config.toml
n_layer = 12
d_model = 96
n_head = 3
n_kv_head = 1
head_dim = 32
d_mlp = 256
vocab_size = 8192
activation = "swiglu"
norm = "rmsnorm"
norm_place = "pre"
norm_eps = 1e-06
positions = "rope"
rope_base = 10000.0
rope_fraction = 0.25
qk_norm = false
attn_scale = 0.177
bias = "qkv"
tie_embeddings = true
parallel_block = false
init = "normal"
init_std_qkv = 0.0634
init_std_o = 0.0
init_std_up = 0.0634
init_std_down = 0.0
init_mimetic = 0.5
optimizer = "adamw"
lr = 0.00318
lr_mult_o = 1.13
beta1 = 0.95
beta2 = 0.99
lr_head = 0.0049
grad_clip = 2.0
warmup_steps = 576
schedule = "wsd"
decay_fraction = 0.72
decay_shape = "linear"
final_lr_fraction = 0.0
batch_tokens = [8192, 16384, 24576]
seq_len = 384
doc_mask = true
train_tokens = 112900000
steps = 7057
dataset = "wikipedia_en"
Each number is 200 + 20 x the weight over its row's rms, rounded and kept within 0 to 999. Layers, rows and columns count from 0. The size before them is the row's rms in percent of the matrix's.

# q: layer 9 attention query, 96x96, rms 0.164, rows 0-17,32-49,64-81, columns 0-95
# k: layer 9 attention key, 32x96, rms 0.155, rows 0-17, columns 0-95
q0,043,204,215,226,233,278,201,193,220,184,208,189,215,206,183,207,177,175,198,183,232,231,194,215,223,202,211,212,197,183,208,208,206,210,223,198,231,187,204,179,203,203,215,176,211,204,185,226,223,216,168,183,222,239,191,213,211,194,168,194,184,245,187,199,207,236,182,192,190,207,208,218,178,205,168,217,223,200,196,207,166,212,183,200,214,206,212,218,179,183,197,185,183,228,253,195,199
q32,085,197,199,243,188,179,220,199,242,207,234,236,178,225,225,201,226,242,213,193,168,180,191,198,190,212,220,194,194,166,158,187,203,200,172,206,189,220,194,193,187,244,174,200,193,213,198,184,194,194,225,179,174,170,194,199,215,167,210,200,215,163,206,209,163,187,208,204,185,193,203,200,221,192,197,244,174,182,219,197,224,198,213,233,168,205,196,204,212,217,169,205,176,193,201,192,183
q64,113,230,205,246,191,179,217,227,196,207,173,192,172,190,246,184,235,192,223,182,187,195,212,231,196,207,220,216,163,166,161,214,190,164,189,198,188,201,194,223,160,221,189,195,196,192,178,225,197,186,208,202,172,164,204,186,204,194,204,215,209,189,169,181,215,165,168,178,229,177,176,191,180,185,202,198,154,187,180,209,205,216,212,226,180,190,184,198,183,182,196,206,195,200,214,191,208
k0,066,231,156,164,215,183,209,181,192,176,213,196,201,163,202,199,195,205,232,207,211,179,223,193,187,215,208,175,218,209,237,197,180,202,171,222,209,160,206,166,187,199,180,173,166,186,207,201,213,186,215,209,215,179,160,184,195,208,215,208,207,177,189,223,164,188,190,207,205,225,195,223,235,189,196,202,185,192,211,234,221,232,219,209,171,205,213,192,205,227,213,226,225,202,167,197,156
q1,064,182,217,174,171,193,187,169,180,197,220,150,193,226,203,188,188,163,239,248,240,186,226,193,170,194,183,205,191,211,209,202,196,173,181,204,204,194,215,232,189,206,209,167,198,193,222,211,194,210,223,179,180,233,170,177,228,196,190,221,198,189,199,207,174,188,202,202,225,176,182,192,214,215,215,189,174,184,160,183,205,213,197,213,194,180,197,210,254,206,196,160,210,196,194,197,194
q33,061,204,198,171,164,194,200,184,178,211,188,135,208,214,184,224,204,202,202,256,234,193,199,179,156,205,183,227,200,215,213,190,230,202,186,186,194,213,227,223,214,191,225,177,205,199,204,153,167,209,209,219,204,217,205,223,217,198,228,202,211,222,158,195,231,191,191,223,224,207,194,203,223,195,198,187,201,175,176,168,216,182,185,204,221,181,187,198,220,210,205,177,206,214,180,223,197
q65,086,211,202,191,165,217,171,196,219,212,197,125,199,216,195,183,188,189,209,219,250,196,242,217,188,190,202,191,209,208,205,219,232,200,176,234,180,209,195,230,221,180,198,193,196,203,216,217,211,218,185,178,182,196,219,217,217,204,172,224,201,201,181,209,213,169,206,200,214,190,193,157,247,167,208,188,185,189,231,196,211,195,207,188,194,187,212,200,212,218,209,145,196,185,201,199,219
k1,073,210,213,198,191,146,183,237,218,193,207,190,208,244,218,208,174,215,223,189,181,168,168,180,202,191,187,218,177,224,180,212,195,201,198,226,191,235,187,191,204,183,213,202,205,219,223,220,218,233,187,215,191,219,203,190,199,231,211,198,224,212,204,187,213,214,217,195,186,189,224,164,173,193,208,223,219,197,163,202,177,152,191,205,200,179,236,202,190,210,232,168,229,177,228,185,217
q2,060,168,225,209,187,193,207,195,155,210,215,179,202,234,206,204,209,173,212,200,190,234,215,190,196,207,190,201,194,191,154,221,199,182,204,167,222,202,210,168,210,226,212,184,202,229,228,242,182,172,210,206,187,206,217,195,212,198,181,208,199,193,188,197,198,253,212,219,226,205,204,164,207,211,189,201,219,210,189,183,218,201,207,194,238,197,217,200,244,212,249,188,169,228,188,216,236
q34,052,205,230,173,195,180,198,186,178,230,220,182,194,191,208,212,204,168,241,229,185,231,219,178,210,210,190,203,208,195,154,195,197,223,228,160,224,201,230,185,179,224,196,197,185,245,200,221,190,220,206,210,195,220,245,179,195,218,183,185,209,217,186,193,216,223,211,220,239,204,201,197,200,195,176,213,211,200,181,208,212,214,195,211,248,214,192,214,227,232,214,213,177,227,233,202,211
q66,052,227,169,205,201,204,196,219,208,202,174,174,165,220,236,211,186,182,197,214,220,204,187,199,193,192,210,201,182,184,171,208,193,221,170,186,223,180,188,172,165,229,222,172,176,235,209,235,180,196,230,199,186,198,177,205,198,186,165,212,194,207,182,177,196,249,201,200,210,218,188,202,216,193,167,151,194,184,206,186,235,202,232,205,206,192,245,191,188,205,218,190,163,215,214,192,185
k2,199,190,196,199,178,156,172,239,218,196,212,177,209,223,203,198,191,167,215,182,206,168,197,198,195,200,184,221,187,219,193,206,208,192,192,199,204,218,224,202,202,180,212,188,230,199,215,210,210,224,205,233,164,213,201,196,209,204,206,213,228,225,199,187,192,223,223,215,187,194,238,162,198,191,206,203,231,191,157,190,187,144,188,205,191,165,242,207,226,230,226,155,224,180,202,183,204
q3,123,170,238,168,219,221,195,175,207,185,229,214,225,200,205,198,203,207,215,183,180,202,194,191,235,223,194,181,172,198,189,188,221,246,216,212,183,212,189,204,220,199,203,216,206,180,192,211,221,223,186,203,163,187,170,171,205,218,195,211,211,187,200,229,241,218,205,229,171,219,214,193,224,207,183,184,187,191,180,256,209,196,210,211,203,208,154,213,161,201,176,216,181,178,219,221,222
q35,105,172,230,162,184,215,202,172,203,199,223,199,206,193,187,192,186,188,225,191,189,169,194,205,220,206,203,192,172,198,193,185,231,234,186,242,189,222,217,209,212,186,197,224,199,167,191,214,220,234,186,198,181,178,173,175,187,208,182,203,204,175,204,224,247,191,206,209,171,217,206,198,238,199,178,172,196,179,179,266,221,190,208,213,189,206,187,219,153,198,182,203,197,192,223,201,220
q67,081,190,192,204,218,188,229,203,209,178,220,227,220,209,212,197,206,194,227,173,160,185,180,189,204,221,195,170,195,184,225,186,218,228,203,178,198,200,223,174,197,160,203,214,209,170,188,224,217,184,199,225,177,183,190,175,203,200,180,210,208,177,195,226,200,219,212,245,184,225,217,186,226,197,209,227,180,215,186,230,190,215,206,230,226,216,174,219,166,202,176,247,197,239,203,229,226
k3,103,225,203,199,209,218,212,193,186,173,200,208,201,212,213,210,165,210,223,211,174,198,203,178,186,212,228,195,188,207,223,224,226,216,198,212,193,202,196,185,191,211,187,188,181,191,192,233,155,226,156,186,187,189,200,200,226,231,169,191,197,196,194,210,236,195,170,250,179,220,192,175,184,177,181,233,177,217,189,197,216,213,217,193,216,242,158,173,166,222,176,184,190,217,192,227,184
q4,038,223,226,163,208,187,213,191,218,198,221,182,212,197,215,141,218,215,200,203,224,183,190,233,196,163,190,212,189,207,213,187,205,178,202,192,186,208,187,207,201,232,180,173,231,211,163,187,217,206,191,219,176,175,176,194,213,221,177,191,225,206,194,214,191,154,219,222,230,202,198,202,204,173,215,216,205,223,202,233,224,190,200,241,210,188,201,189,228,228,231,219,196,202,150,204,187
q36,080,210,241,162,218,200,198,181,167,170,209,169,205,188,200,195,202,171,222,183,243,222,207,214,188,227,185,214,191,174,217,179,226,219,244,197,212,191,213,196,217,158,208,213,200,174,185,191,185,200,175,218,202,258,156,254,186,205,198,222,199,218,184,189,211,185,161,201,186,198,191,216,191,182,191,182,196,197,191,209,179,208,183,199,194,200,201,226,212,200,223,210,201,191,215,209,227
q68,088,184,212,182,211,198,179,217,190,180,216,218,226,218,188,217,214,172,210,200,197,196,199,191,181,220,196,207,193,201,228,227,195,211,180,193,175,173,221,158,198,147,214,229,197,188,213,160,214,199,180,178,185,227,171,213,216,227,233,187,199,218,220,200,232,225,207,209,179,217,229,195,210,234,166,183,224,196,227,190,186,183,163,202,176,196,189,223,194,214,235,194,211,175,219,236,219
k4,057,194,200,235,185,204,227,198,192,232,178,237,201,199,186,191,178,222,198,200,197,171,228,198,242,219,193,134,176,171,169,203,209,183,201,244,216,183,205,208,181,229,193,205,213,197,198,229,208,214,205,161,198,193,213,202,191,167,191,193,171,193,223,218,176,223,221,198,222,197,207,196,212,196,235,239,197,200,185,205,152,212,204,173,212,215,203,201,174,191,186,175,196,221,190,184,208
q5,075,215,229,187,184,185,256,186,192,211,181,187,164,180,168,198,170,205,187,183,202,175,180,190,184,176,195,225,204,176,219,197,200,182,203,220,216,234,200,201,211,211,211,233,222,176,176,198,165,194,224,169,195,170,217,179,179,229,230,190,207,193,193,180,163,152,204,227,194,183,200,197,220,210,219,187,221,177,220,189,211,210,209,222,219,224,193,191,210,212,228,192,225,194,164,183,192
q37,126,231,192,157,218,221,208,186,174,194,173,152,208,197,178,217,209,205,197,228,235,204,200,196,212,220,196,231,209,227,238,204,237,229,229,199,220,208,219,206,236,160,202,202,201,175,217,191,191,219,161,222,221,237,192,233,181,230,207,223,197,247,186,188,209,211,193,203,208,217,200,207,198,201,189,182,214,176,200,191,188,198,187,170,213,204,211,194,202,194,241,205,198,192,175,218,209
q69,140,192,238,158,191,218,184,172,181,187,206,184,227,197,160,223,205,190,202,207,211,225,208,186,227,223,197,210,247,196,174,221,240,208,207,202,207,204,218,200,236,169,200,192,229,192,200,184,200,216,182,184,206,223,185,219,172,229,208,212,193,233,203,201,199,250,227,215,169,178,198,167,222,211,191,187,190,206,215,194,175,193,164,196,209,204,204,214,226,225,210,193,173,180,228,223,209
k5,057,196,232,194,184,193,162,218,209,213,203,182,193,229,191,202,193,205,158,208,200,197,149,191,178,177,170,210,177,185,184,201,212,213,200,168,138,251,204,221,186,206,226,222,214,209,182,185,171,181,195,166,187,195,219,217,177,236,192,201,225,170,232,194,210,185,206,211,182,183,213,197,183,206,204,171,220,190,197,193,223,163,179,187,189,180,215,191,204,206,212,179,218,179,211,193,206
q6,106,188,198,170,190,193,179,195,128,196,221,205,196,244,231,204,206,226,217,244,227,180,221,186,185,195,209,202,155,245,183,192,186,177,178,198,172,203,183,220,218,216,205,159,218,199,203,175,192,214,210,204,183,205,200,223,207,193,192,240,201,179,195,221,200,217,182,204,234,183,196,178,185,185,221,193,194,202,169,189,204,200,196,178,194,167,218,225,222,199,198,190,207,201,176,208,216
q38,179,221,210,165,209,202,184,180,146,191,198,149,206,213,191,221,219,208,214,221,233,199,212,186,190,222,195,217,185,259,220,194,228,218,213,191,203,193,215,221,252,176,201,185,214,190,195,187,181,234,190,214,206,250,218,236,191,218,207,227,198,232,195,209,206,210,184,206,214,212,197,192,173,186,206,188,222,187,172,188,201,209,181,178,206,180,217,218,208,206,188,207,185,193,168,215,221
q70,231,194,218,156,178,210,162,189,172,192,226,151,220,222,215,209,206,197,218,247,238,195,209,182,189,215,201,207,203,226,196,211,234,209,189,209,187,199,224,216,238,190,216,186,214,206,215,166,198,238,199,207,194,221,193,226,192,224,186,218,209,200,196,200,230,227,209,200,187,187,204,151,208,204,187,185,200,196,204,193,206,183,173,177,192,170,225,222,233,220,199,179,173,179,196,237,209
k6,048,204,190,235,179,180,196,217,225,191,203,195,174,220,194,233,199,182,251,181,208,173,192,204,203,218,217,186,165,185,190,207,199,193,186,240,220,183,221,193,169,217,202,156,212,204,206,230,185,220,213,217,176,189,205,196,254,197,239,223,213,203,204,201,189,197,235,224,195,218,215,167,178,197,198,219,219,181,172,207,216,195,223,218,185,209,222,176,222,211,216,157,211,186,216,190,198
q7,104,198,209,218,188,192,205,207,199,174,185,180,213,194,195,216,182,216,229,220,218,208,167,234,199,191,164,199,235,189,237,219,208,220,195,166,190,191,210,181,193,212,189,228,219,207,203,164,223,162,233,222,216,187,161,223,192,199,204,189,203,171,188,217,205,200,163,204,227,194,192,224,200,213,201,169,161,204,209,186,201,214,207,183,147,167,207,215,220,155,194,173,199,205,223,211,198
q39,109,208,212,191,201,201,208,200,217,176,199,187,205,175,200,208,185,250,224,212,203,188,148,216,226,202,195,200,253,171,220,204,196,203,208,159,204,203,200,195,190,204,188,218,200,209,167,185,207,177,203,219,203,200,161,217,185,201,209,185,225,181,207,226,178,183,170,197,219,205,193,210,209,181,196,205,166,212,197,200,174,223,193,194,159,166,184,210,248,163,175,171,185,170,230,193,179
q71,084,200,202,202,174,194,215,212,184,194,205,198,215,182,212,184,182,187,204,216,214,229,195,236,205,198,165,215,231,197,207,198,188,191,194,184,183,162,196,163,209,197,197,194,217,210,216,178,221,202,217,212,213,186,168,181,172,186,266,168,194,184,219,214,216,227,190,173,199,189,197,197,252,183,199,194,176,156,217,200,165,216,200,194,178,195,205,229,251,182,178,215,201,173,180,209,187
k7,096,219,179,204,205,195,234,236,204,218,225,223,213,232,193,214,185,176,192,176,182,212,202,174,202,230,155,182,189,186,183,219,193,176,200,188,178,179,210,170,203,199,201,235,194,199,207,180,175,208,217,196,197,224,225,181,196,190,185,224,206,209,207,193,189,181,226,184,210,231,216,218,182,241,169,163,195,170,219,196,211,248,213,179,155,207,212,202,215,196,169,220,185,211,189,216,230
q8,138,222,214,203,196,181,174,208,192,175,165,179,174,195,198,163,184,152,201,178,164,177,198,179,187,189,228,241,198,234,196,216,211,190,200,195,196,208,191,202,194,169,193,212,183,200,192,169,203,243,170,226,207,184,198,215,191,186,204,218,188,174,184,186,212,209,174,227,198,171,162,199,170,203,210,234,190,205,194,171,230,203,194,192,233,233,204,187,195,225,199,200,207,221,213,214,158
q40,121,223,226,201,185,188,170,211,181,179,186,187,171,203,202,152,184,191,199,184,154,174,196,179,187,197,240,236,205,210,188,230,214,187,188,186,198,201,188,190,183,177,204,218,196,195,200,159,214,224,175,227,206,196,197,224,203,180,211,197,212,185,195,187,210,202,177,230,174,185,173,186,189,188,200,260,186,197,183,174,232,181,194,182,223,212,180,174,210,219,199,198,196,208,216,211,147
q72,096,199,233,199,215,208,161,186,174,202,180,207,193,170,213,171,227,170,206,195,189,213,223,177,196,181,235,224,196,229,178,221,203,171,204,194,213,217,193,213,205,177,188,197,195,183,192,164,188,216,173,208,167,177,189,213,208,180,190,197,234,186,229,199,187,200,189,203,209,208,168,183,180,206,176,248,206,163,204,205,200,168,176,210,235,208,192,193,189,224,158,175,215,221,203,194,155
k8,121,202,212,240,205,190,171,208,211,213,164,200,188,182,208,159,214,184,181,223,216,155,225,197,196,193,204,213,173,216,222,199,171,176,201,222,202,237,197,214,207,209,200,189,147,198,161,194,198,217,190,181,187,210,184,219,175,194,170,200,202,186,233,185,158,199,180,210,209,176,183,188,212,219,197,205,183,213,190,195,206,208,179,225,232,217,227,187,187,235,198,192,209,238,230,168,180
q9,126,196,205,195,229,197,229,226,218,233,166,168,206,220,224,207,191,190,204,212,212,189,165,220,220,199,162,199,175,212,204,203,200,201,225,204,199,219,203,202,182,181,206,191,214,187,179,195,243,206,174,228,210,221,199,202,213,170,189,175,205,232,228,199,205,184,209,208,230,190,231,191,159,171,222,167,179,228,206,189,189,167,217,198,221,197,198,211,187,198,240,149,161,195,220,195,201
q41,103,206,166,188,227,214,223,216,230,227,162,174,194,195,217,209,193,187,211,211,227,175,183,231,216,205,183,186,205,220,188,190,187,199,201,196,188,229,219,217,171,178,201,189,210,210,203,186,242,191,210,220,211,205,212,201,198,162,197,220,205,222,218,197,198,181,217,203,221,189,223,208,166,166,243,171,180,189,208,200,208,162,223,238,232,206,185,217,206,199,234,145,180,187,185,200,197
q73,073,169,204,188,223,199,246,229,183,223,211,196,219,217,222,195,182,223,219,167,217,201,187,226,241,219,187,233,184,213,212,235,209,196,233,191,211,206,204,200,194,192,166,203,220,182,214,211,231,206,178,204,199,227,220,189,196,178,219,207,212,217,198,223,199,240,194,228,213,220,203,183,171,200,234,208,193,226,199,227,187,178,237,229,220,179,195,183,166,184,209,190,175,218,170,176,202
k9,112,194,180,170,210,191,214,208,227,188,191,196,204,167,194,247,183,170,207,208,188,195,224,216,245,204,230,164,234,201,179,198,198,219,213,210,248,181,187,217,173,207,205,211,203,209,238,200,232,194,199,214,182,210,208,212,206,229,207,238,195,198,200,194,176,164,206,186,197,188,183,191,215,216,191,191,233,216,224,185,191,213,224,156,212,198,212,218,204,209,231,208,196,178,158,163,192
q10,099,156,209,209,181,216,264,203,207,194,223,209,208,190,182,194,168,212,182,157,204,196,212,185,201,196,199,183,190,185,210,194,203,220,169,204,199,170,174,194,173,190,184,234,219,223,175,176,199,194,231,216,232,181,218,151,193,200,226,205,213,151,214,229,217,201,190,214,214,209,165,213,198,209,217,197,190,212,207,188,221,201,241,216,216,229,204,175,189,183,202,183,212,183,193,189,215
q42,097,177,183,228,191,203,212,183,190,171,213,196,214,221,214,207,177,221,199,184,207,219,221,211,199,183,203,187,183,204,233,199,208,239,189,212,190,189,168,175,188,188,196,221,241,206,186,188,213,211,229,229,239,217,179,172,205,225,246,224,212,190,224,241,206,214,200,225,207,231,157,189,191,186,202,211,175,228,204,167,224,182,233,192,214,188,216,174,204,188,218,164,216,201,209,189,222
q74,080,183,238,180,210,214,244,162,188,191,224,229,216,192,209,226,230,217,212,201,202,220,185,198,201,198,209,191,190,217,202,195,190,219,176,165,192,167,195,170,165,194,203,206,226,190,215,179,212,199,216,191,167,198,192,199,195,217,215,213,226,184,206,226,198,212,222,231,191,207,203,208,176,250,236,191,216,214,204,224,207,203,245,221,223,210,169,214,202,222,222,189,195,183,173,182,245
k10,095,168,209,183,193,204,202,261,174,212,217,223,210,196,221,238,196,158,175,204,184,189,176,180,213,209,182,137,195,227,203,197,210,217,217,146,198,204,212,209,191,182,236,219,216,207,190,193,181,191,189,209,211,223,215,217,185,184,221,192,184,191,224,199,203,191,242,240,179,215,166,189,201,198,210,211,227,206,208,181,203,200,187,185,240,195,197,179,191,217,198,196,203,183,220,196,206
q11,118,180,197,187,185,198,180,196,174,173,168,158,232,181,184,174,201,197,205,219,211,196,225,179,183,189,182,224,207,205,216,215,213,193,200,192,198,195,227,222,229,193,172,191,217,205,211,199,239,216,183,199,209,199,202,210,189,203,177,159,184,245,230,185,227,176,159,203,198,148,235,202,150,183,224,199,183,189,181,210,186,180,163,183,211,206,197,211,197,209,184,197,230,191,192,194,182
q43,110,179,195,192,202,209,190,193,172,193,169,158,252,190,196,188,210,208,190,208,195,193,214,172,182,178,184,237,210,230,229,223,201,208,208,179,186,196,210,212,209,158,194,189,212,212,224,203,229,227,190,191,231,209,237,203,177,210,185,168,186,232,235,199,233,202,193,219,202,171,228,201,147,182,206,170,206,176,206,181,206,195,165,199,213,218,200,197,175,201,178,193,220,203,179,200,223
q75,081,191,199,198,187,216,189,180,186,219,193,166,232,188,183,161,200,207,227,230,233,154,213,181,177,188,156,240,205,207,227,201,208,181,181,209,159,175,229,221,183,177,211,185,204,212,243,206,217,224,182,164,212,188,182,227,195,217,195,205,179,200,218,202,221,209,183,176,207,180,201,211,165,210,218,219,210,224,214,168,213,186,197,210,186,211,217,203,191,211,204,180,242,207,193,192,200
k11,107,217,212,201,216,169,183,196,215,204,198,212,242,212,199,196,216,205,216,205,179,187,236,188,194,204,166,239,215,219,233,201,197,188,223,225,191,194,216,240,246,188,192,197,216,243,199,188,226,215,168,182,205,213,177,194,187,204,194,194,192,188,222,169,224,186,170,190,243,179,195,195,205,247,202,211,144,188,191,192,173,201,198,218,182,198,202,215,209,208,161,207,223,204,189,196,181
q12,113,208,228,203,221,194,183,158,174,184,199,195,217,173,175,214,209,180,178,195,194,192,157,200,177,223,165,222,188,215,235,175,184,204,190,179,179,211,231,199,196,176,227,221,203,186,210,204,219,201,195,205,222,177,219,155,211,218,188,220,208,162,213,213,223,220,202,218,191,180,209,209,194,198,161,187,175,207,212,194,244,207,195,173,220,190,180,183,204,180,212,201,217,248,214,229,227
q44,104,218,228,207,225,173,176,160,181,186,189,188,197,184,168,212,200,190,178,197,216,191,159,214,182,186,185,215,179,218,235,173,188,223,189,189,183,223,216,190,210,194,207,232,199,174,211,200,200,193,208,211,204,178,239,164,211,226,192,231,198,189,181,217,217,193,195,202,171,172,196,212,197,212,195,184,198,226,215,215,231,208,199,183,217,203,137,215,231,191,206,202,225,254,214,215,214
q76,065,210,172,186,202,208,156,205,171,209,207,202,223,177,192,203,220,169,177,211,238,178,180,192,193,208,209,208,196,199,222,188,224,208,186,200,186,204,177,225,211,213,226,228,215,210,155,197,188,158,177,152,227,199,212,178,190,191,155,205,179,181,202,179,205,174,182,204,202,209,161,196,174,224,214,197,183,220,169,193,203,185,175,153,218,195,195,195,185,192,195,193,208,177,227,222,178
k12,102,156,242,183,217,186,199,182,185,198,218,225,174,199,215,181,200,220,192,182,196,211,215,168,202,212,161,206,171,230,218,225,225,202,180,175,180,215,200,182,213,144,182,191,187,205,187,225,166,187,195,197,200,178,207,208,168,220,179,200,185,201,213,222,191,248,182,231,190,193,218,198,194,189,202,202,221,209,183,208,194,233,199,214,221,242,209,206,149,205,195,214,214,198,183,203,181
q13,100,204,182,180,170,209,213,187,176,196,230,241,220,211,212,181,191,204,184,185,207,193,215,205,189,151,211,175,197,151,200,176,191,191,188,204,233,180,211,198,184,197,175,207,215,185,181,220,169,236,183,186,226,192,204,200,204,179,225,196,180,236,173,198,165,187,209,221,184,189,191,175,238,157,214,232,193,204,216,195,177,230,184,177,218,165,203,181,192,197,202,217,196,193,231,211,215
q45,084,217,181,202,194,205,220,208,184,191,219,230,220,182,204,161,202,179,210,175,192,157,205,183,203,153,193,187,177,180,183,164,182,193,195,218,216,170,197,180,169,158,185,208,211,192,184,227,188,234,179,168,242,197,205,195,190,177,183,205,194,214,172,171,210,195,194,240,182,200,193,185,188,167,214,221,187,197,198,187,196,206,197,227,220,165,231,171,185,188,198,190,199,203,223,200,237
q77,084,170,210,205,173,202,183,195,191,213,182,225,203,198,199,194,216,201,213,212,186,223,187,196,255,212,194,200,173,179,194,235,222,182,218,218,221,210,194,239,179,190,177,194,184,151,154,205,183,175,174,158,222,217,216,208,189,191,208,181,193,216,216,228,187,173,217,199,228,231,235,198,223,195,189,195,174,243,187,220,189,198,189,205,199,212,205,166,205,193,196,182,168,178,214,209,210
k13,093,168,216,226,171,170,188,207,232,195,236,186,189,228,216,201,203,202,165,192,217,210,188,236,190,182,229,185,240,220,229,202,202,198,180,161,181,220,182,214,178,203,222,184,175,211,164,181,216,209,213,238,193,203,198,199,198,214,162,189,229,185,203,206,187,218,167,204,189,180,155,186,184,201,227,192,210,201,168,208,191,159,201,199,207,190,197,201,183,183,206,208,206,232,202,223,223
q14,101,230,213,181,212,201,195,157,226,226,183,186,190,196,204,194,210,180,177,205,215,205,210,238,187,193,211,193,200,238,190,174,222,229,205,192,218,183,210,194,231,166,186,211,204,213,220,215,214,202,193,200,194,210,210,191,227,200,172,257,220,257,185,193,186,176,196,189,181,196,194,180,173,166,223,212,246,178,220,191,188,199,234,183,213,168,206,208,220,194,187,209,194,193,162,214,211
q46,108,216,211,202,206,209,207,179,232,221,187,192,163,182,191,198,202,213,201,198,202,187,213,236,179,198,191,209,218,219,162,198,176,208,182,151,232,188,195,204,206,199,210,209,202,220,218,221,188,169,227,193,218,213,238,189,208,205,176,226,211,226,195,209,197,156,216,186,206,197,209,209,167,166,217,220,248,184,232,199,209,179,233,193,244,190,196,202,209,198,211,202,201,190,138,201,216
q78,085,235,203,218,187,191,210,224,220,227,187,186,154,202,196,200,169,185,205,181,221,185,216,198,182,178,211,216,211,213,172,177,215,207,193,239,184,183,183,185,195,245,181,204,185,253,232,221,217,185,185,196,208,154,219,180,228,193,209,213,204,211,177,189,205,192,202,165,212,159,168,183,207,178,206,217,209,173,211,186,205,178,220,214,214,176,219,199,229,190,233,192,195,192,207,175,187
k14,099,212,193,213,204,198,211,197,207,195,203,215,185,219,178,228,226,185,213,191,207,205,208,261,220,210,224,185,197,200,207,182,166,191,177,159,235,172,214,193,181,209,194,165,207,214,195,203,179,182,228,221,186,214,219,186,215,172,227,178,215,222,185,200,199,194,218,225,195,195,200,200,203,182,214,186,229,238,197,179,181,203,205,238,229,222,215,227,221,185,243,212,208,189,170,216,150
q15,096,200,163,177,191,191,200,205,198,218,179,166,224,201,181,212,203,209,171,188,222,181,219,180,210,202,208,242,234,222,196,201,208,193,213,189,211,204,214,191,205,190,184,195,183,192,214,209,179,228,161,179,201,212,238,246,146,214,181,214,156,223,192,199,176,188,191,207,201,185,203,224,231,194,223,178,242,204,177,170,174,216,169,193,181,190,219,205,195,212,167,196,194,213,204,196,169
q47,095,186,177,218,160,190,201,232,199,238,187,201,217,206,189,215,208,191,189,204,209,173,200,165,214,195,195,243,218,186,194,237,197,174,208,196,236,220,145,223,195,226,206,199,190,213,189,207,173,213,185,176,211,200,245,222,152,206,204,184,189,210,207,217,214,188,206,202,225,198,181,213,219,211,194,174,195,193,213,186,172,213,180,187,191,185,224,201,191,194,145,224,193,217,202,187,161
q79,090,177,209,236,195,209,207,176,231,226,232,208,189,199,222,221,229,187,203,238,216,178,207,198,195,196,182,239,208,204,181,219,223,190,168,202,183,175,198,193,178,187,211,180,178,194,235,218,196,206,197,172,206,194,262,169,190,204,149,213,173,180,195,212,181,164,198,197,222,190,203,210,198,188,237,172,232,203,207,178,202,193,191,215,190,200,227,190,221,218,185,209,188,217,193,166,206
k15,092,197,206,194,187,202,193,209,232,189,184,182,200,191,195,183,230,195,201,180,197,194,214,204,172,200,207,206,234,188,200,221,174,168,195,205,212,156,208,182,235,192,192,178,178,210,193,172,210,208,212,194,214,169,197,222,201,179,194,177,186,184,188,170,181,171,202,148,232,184,213,199,221,138,171,209,192,180,188,194,194,212,185,209,140,190,213,198,215,169,183,224,189,157,195,190,188
q16,115,211,176,219,199,205,194,234,224,238,207,212,189,149,221,247,195,199,170,226,191,169,222,214,190,218,208,204,230,205,208,200,209,204,179,209,167,207,189,208,166,193,230,193,187,219,166,172,218,206,221,222,209,186,199,192,155,201,224,211,175,181,212,198,208,181,216,189,190,212,157,180,182,211,205,159,175,199,211,161,193,213,202,223,206,213,177,212,173,207,206,214,206,169,204,214,214
q48,085,198,169,185,194,183,194,229,215,218,219,212,190,178,205,215,202,197,203,197,161,140,208,202,190,205,222,201,210,160,204,202,230,208,195,209,187,173,182,180,182,202,226,213,204,219,175,190,207,200,209,238,198,176,177,207,169,189,206,197,184,194,212,189,207,217,206,185,176,204,173,183,165,184,220,166,149,181,167,208,171,190,180,214,213,211,183,241,202,242,197,239,211,182,199,218,204
q80,080,226,206,202,220,219,185,186,211,187,186,174,148,160,230,212,207,176,207,202,210,203,225,225,205,205,211,219,215,213,219,197,160,217,199,222,201,235,225,202,184,185,225,184,198,212,175,177,225,211,238,227,227,212,216,210,174,198,206,181,203,192,203,180,228,182,197,176,197,203,188,173,183,167,159,213,180,200,187,204,218,202,200,186,228,188,190,207,179,176,227,181,222,163,222,194,241
k16,100,192,214,214,217,166,171,197,167,208,183,197,191,189,199,208,198,192,173,214,206,166,202,190,218,184,188,178,190,186,163,184,219,188,205,163,196,214,163,217,242,202,213,171,217,187,147,177,176,208,151,186,173,209,184,193,195,206,172,215,196,194,194,178,235,151,222,178,210,183,177,217,207,181,192,189,182,171,200,207,198,193,203,192,185,231,184,197,222,181,201,186,222,162,208,196,199
q17,110,228,194,193,212,210,201,200,199,162,179,186,172,223,225,203,226,207,164,176,202,201,176,243,191,200,193,213,214,175,195,210,184,173,216,207,210,214,205,196,192,201,215,183,205,191,204,162,191,183,242,207,206,225,162,220,240,168,230,183,229,213,229,179,165,195,194,183,197,215,212,203,162,238,182,215,217,169,234,206,185,201,189,215,183,188,229,208,209,220,201,209,162,179,199,212,212
q49,117,217,200,207,196,197,194,210,187,159,189,215,189,218,246,203,217,203,184,168,182,212,182,240,187,185,195,208,212,156,186,206,172,198,217,185,227,217,195,185,179,215,207,192,237,214,192,177,177,172,236,177,193,209,170,206,229,186,213,166,230,211,204,191,161,190,206,194,193,218,224,195,190,226,203,200,205,184,248,194,183,217,183,185,168,188,221,216,199,236,179,214,164,186,198,227,191
q81,078,237,131,214,212,181,216,186,195,193,189,186,170,206,179,186,195,207,193,169,229,200,210,234,161,181,191,188,228,180,199,183,163,164,208,178,199,189,194,195,185,223,190,208,198,220,197,179,206,197,247,186,208,183,164,211,204,181,202,204,194,201,190,206,188,232,189,184,183,208,182,213,183,211,220,210,219,183,220,170,183,249,191,173,205,199,234,212,207,215,229,201,195,202,183,200,228
k17,107,236,200,239,187,212,213,196,220,209,225,166,153,200,197,212,196,204,216,200,220,255,185,221,217,197,222,194,209,178,174,215,195,208,218,213,210,187,184,179,216,227,177,177,209,198,200,168,211,214,197,214,225,202,211,197,217,185,243,210,218,225,202,207,179,232,211,169,223,196,197,202,192,225,191,200,220,172,224,234,213,198,210,177,206,191,246,201,240,179,196,200,192,247,213,203,209